Weights of a small transformer language model: 3 heads of 32 (1 for keys and values).
Each number is 50 + 10 x the weight over its row's rms, rounded and kept within 0 to 99. Layers, rows and columns count from 0. The size before them is the row's rms in percent of the matrix's.

# layer 3 attention value, 32x96, rms 0.13, rows 0-31, columns 48-95
100:51 30 57 59 44 52 48 42 50 37 64 69 47 47 49 48 25 53 39 41 53 63 75 36 41 46 50 59 54 48 52 47 65 48 48 45 64 42 55 36 43 60 52 52 62 51 45 60
099:46 47 55 59 39 37 46 65 63 39 43 47 46 67 43 60 40 50 38 32 60 45 51 43 42 59 32 45 45 52 46 65 50 53 55 32 44 49 41 46 40 55 56 55 61 64 64 54
095:62 41 53 44 34 47 45 60 50 37 57 53 47 56 43 58 50 40 35 30 44 35 60 38 56 62 53 53 47 42 63 40 41 40 75 45 39 42 52 42 57 50 63 62 45 67 63 43
091:51 55 67 45 38 44 47 48 61 51 28 54 58 47 54 45 55 53 48 48 55 54 44 39 28 51 47 46 38 40 43 41 48 57 47 62 54 69 45 38 61 45 49 32 50 37 47 65
097:51 73 57 30 65 39 43 52 42 50 41 53 44 37 61 55 48 68 60 63 60 53 74 55 59 40 54 50 30 53 52 50 48 52 51 41 44 52 49 42 55 49 57 41 50 51 52 75
099:31 58 58 61 48 49 48 44 52 59 52 50 68 54 33 64 26 37 56 45 37 34 52 76 52 44 63 50 45 55 42 38 40 38 57 33 63 50 47 48 41 39 60 60 41 42 55 40
105:47 48 61 64 48 47 49 37 49 62 46 58 60 43 26 65 60 51 56 65 56 47 64 42 40 51 58 52 52 66 47 46 25 41 45 61 56 60 63 62 36 56 50 47 54 55 54 50
112:55 47 56 31 55 48 55 46 55 57 34 63 38 55 41 54 40 47 56 44 46 34 64 48 54 69 38 58 61 56 47 64 58 61 25 50 59 48 55 44 53 53 59 48 39 58 26 56
095:40 61 56 55 59 37 44 46 39 38 43 28 49 67 49 52 59 44 60 35 36 51 44 42 48 54 82 38 46 52 46 46 47 55 44 53 39 57 46 51 38 53 59 62 52 56 52 69
099:69 53 43 50 46 58 46 61 56 50 52 58 57 44 48 44 76 52 56 46 58 37 48 42 42 67 40 52 58 63 35 50 62 57 47 47 55 44 47 63 37 55 38 24 56 44 55 58
105:54 30 75 33 41 55 57 36 50 55 43 16 68 38 41 45 33 43 51 44 49 43 50 43 57 30 63 36 37 53 42 55 66 53 53 48 59 49 47 55 31 38 57 48 43 39 48 45
102:65 58 58 24 60 49 45 44 52 49 62 48 47 67 44 43 51 65 55 51 52 41 27 43 55 71 34 50 53 47 38 51 57 35 62 46 55 63 79 49 47 41 28 50 43 47 63 62
098:47 40 54 62 54 54 50 41 55 34 55 54 59 58 60 54 56 53 51 51 76 49 30 36 60 48 47 39 65 53 43 50 50 44 46 31 56 43 28 58 65 39 48 49 49 43 52 61
106:44 50 39 39 40 57 40 42 54 49 76 48 50 56 35 42 42 44 54 63 51 39 68 47 41 59 43 51 32 52 57 50 44 53 39 31 50 28 53 67 61 46 63 57 68 41 49 55
103:41 54 37 50 36 47 59 51 51 47 62 51 47 44 52 60 50 49 63 32 14 50 45 47 44 41 36 42 39 61 61 70 69 57 49 56 49 67 33 41 63 38 50 48 35 42 44 47
098:30 57 37 57 66 48 48 53 43 44 69 62 71 48 40 50 50 31 53 33 42 45 50 59 32 54 69 36 43 45 46 52 53 46 71 39 49 45 61 44 37 37 64 56 49 54 31 64
094:40 68 43 34 53 44 44 31 56 50 46 59 36 60 49 68 47 53 61 49 67 38 59 46 57 57 40 53 53 32 56 58 39 45 63 58 39 49 65 47 45 39 58 54 68 29 40 38
096:40 58 68 54 60 32 56 54 56 44 38 43 34 53 51 43 57 32 57 41 53 41 37 54 57 39 63 37 42 49 62 58 36 48 47 46 51 56 64 52 50 50 37 35 73 53 50 56
096:56 46 41 68 44 51 49 75 45 57 57 49 44 60 46 59 59 51 47 50 38 30 58 55 36 29 59 71 30 55 39 57 46 39 47 36 56 64 51 55 68 47 72 38 39 42 58 40
112:55 75 68 47 52 49 45 56 44 69 60 61 54 43 46 57 58 50 48 31 55 40 60 60 56 30 43 50 50 45 51 51 51 50 56 53 56 53 23 40 50 54 39 55 48 59 63 59
095:64 40 45 50 61 50 54 54 70 55 33 72 50 34 60 46 48 40 60 59 53 50 49 57 44 54 42 42 46 21 39 44 50 51 37 59 45 40 62 53 63 57 49 28 35 54 63 58
092:41 44 47 52 37 59 49 63 40 32 37 41 56 56 43 44 65 62 45 49 33 41 40 36 48 46 54 43 60 25 51 72 45 52 37 54 62 39 55 58 33 51 58 38 42 55 52 59
105:66 53 48 42 65 57 47 54 52 46 50 59 48 50 58 60 49 52 50 40 39 67 32 52 35 68 61 45 34 52 46 68 58 53 43 63 60 31 53 53 51 54 64 29 48 42 37 43
099:25 54 54 35 39 37 40 54 49 58 40 63 58 43 45 38 49 41 53 66 39 70 39 29 42 29 35 51 60 50 48 49 55 41 53 58 52 65 54 59 55 52 52 65 52 41 41 56
098:45 34 56 60 37 38 51 48 48 39 41 56 38 35 56 77 70 41 51 51 48 50 58 44 49 67 57 37 66 45 66 52 60 40 40 50 54 55 65 54 44 53 52 58 47 48 57 40
096:51 69 33 28 61 49 51 57 47 66 56 59 56 65 61 57 44 38 38 48 43 53 46 40 50 49 64 44 60 59 55 57 50 48 60 40 51 41 46 52 42 58 62 40 40 40 58 53
102:68 51 55 54 40 41 47 39 50 41 50 61 65 37 46 61 47 44 56 78 45 27 18 43 59 49 62 41 61 71 51 58 41 62 41 45 52 54 47 38 47 50 55 52 53 56 32 58
101:61 38 59 51 42 54 47 35 51 55 72 68 40 62 45 52 57 47 44 63 46 40 64 58 33 40 48 50 56 49 42 55 42 55 42 45 42 39 54 26 45 48 44 59 38 55 55 51
106:49 57 60 48 40 60 60 46 57 46 64 52 45 45 43 46 63 59 49 48 49 50 45 46 42 62 51 61 43 74 56 46 46 44 61 28 50 42 48 59 67 51 60 48 46 61 47 60
099:42 60 49 58 30 41 63 49 52 58 49 62 59 54 60 43 40 55 43 43 53 32 69 38 46 54 33 43 53 49 54 36 66 52 34 59 46 52 61 60 65 51 56 55 72 60 62 53
098:45 60 62 52 57 42 49 62 41 38 41 68 67 64 62 37 51 59 54 59 41 41 41 45 48 38 54 48 48 45 56 46 46 43 46 40 51 46 36 55 44 60 47 37 22 57 39 47
102:54 63 43 35 34 49 57 50 46 46 49 53 51 46 49 40 54 48 46 52 60 60 57 51 54 60 62 54 41 17 50 45 65 42 42 41 49 62 62 52 71 57 49 61 21 47 42 36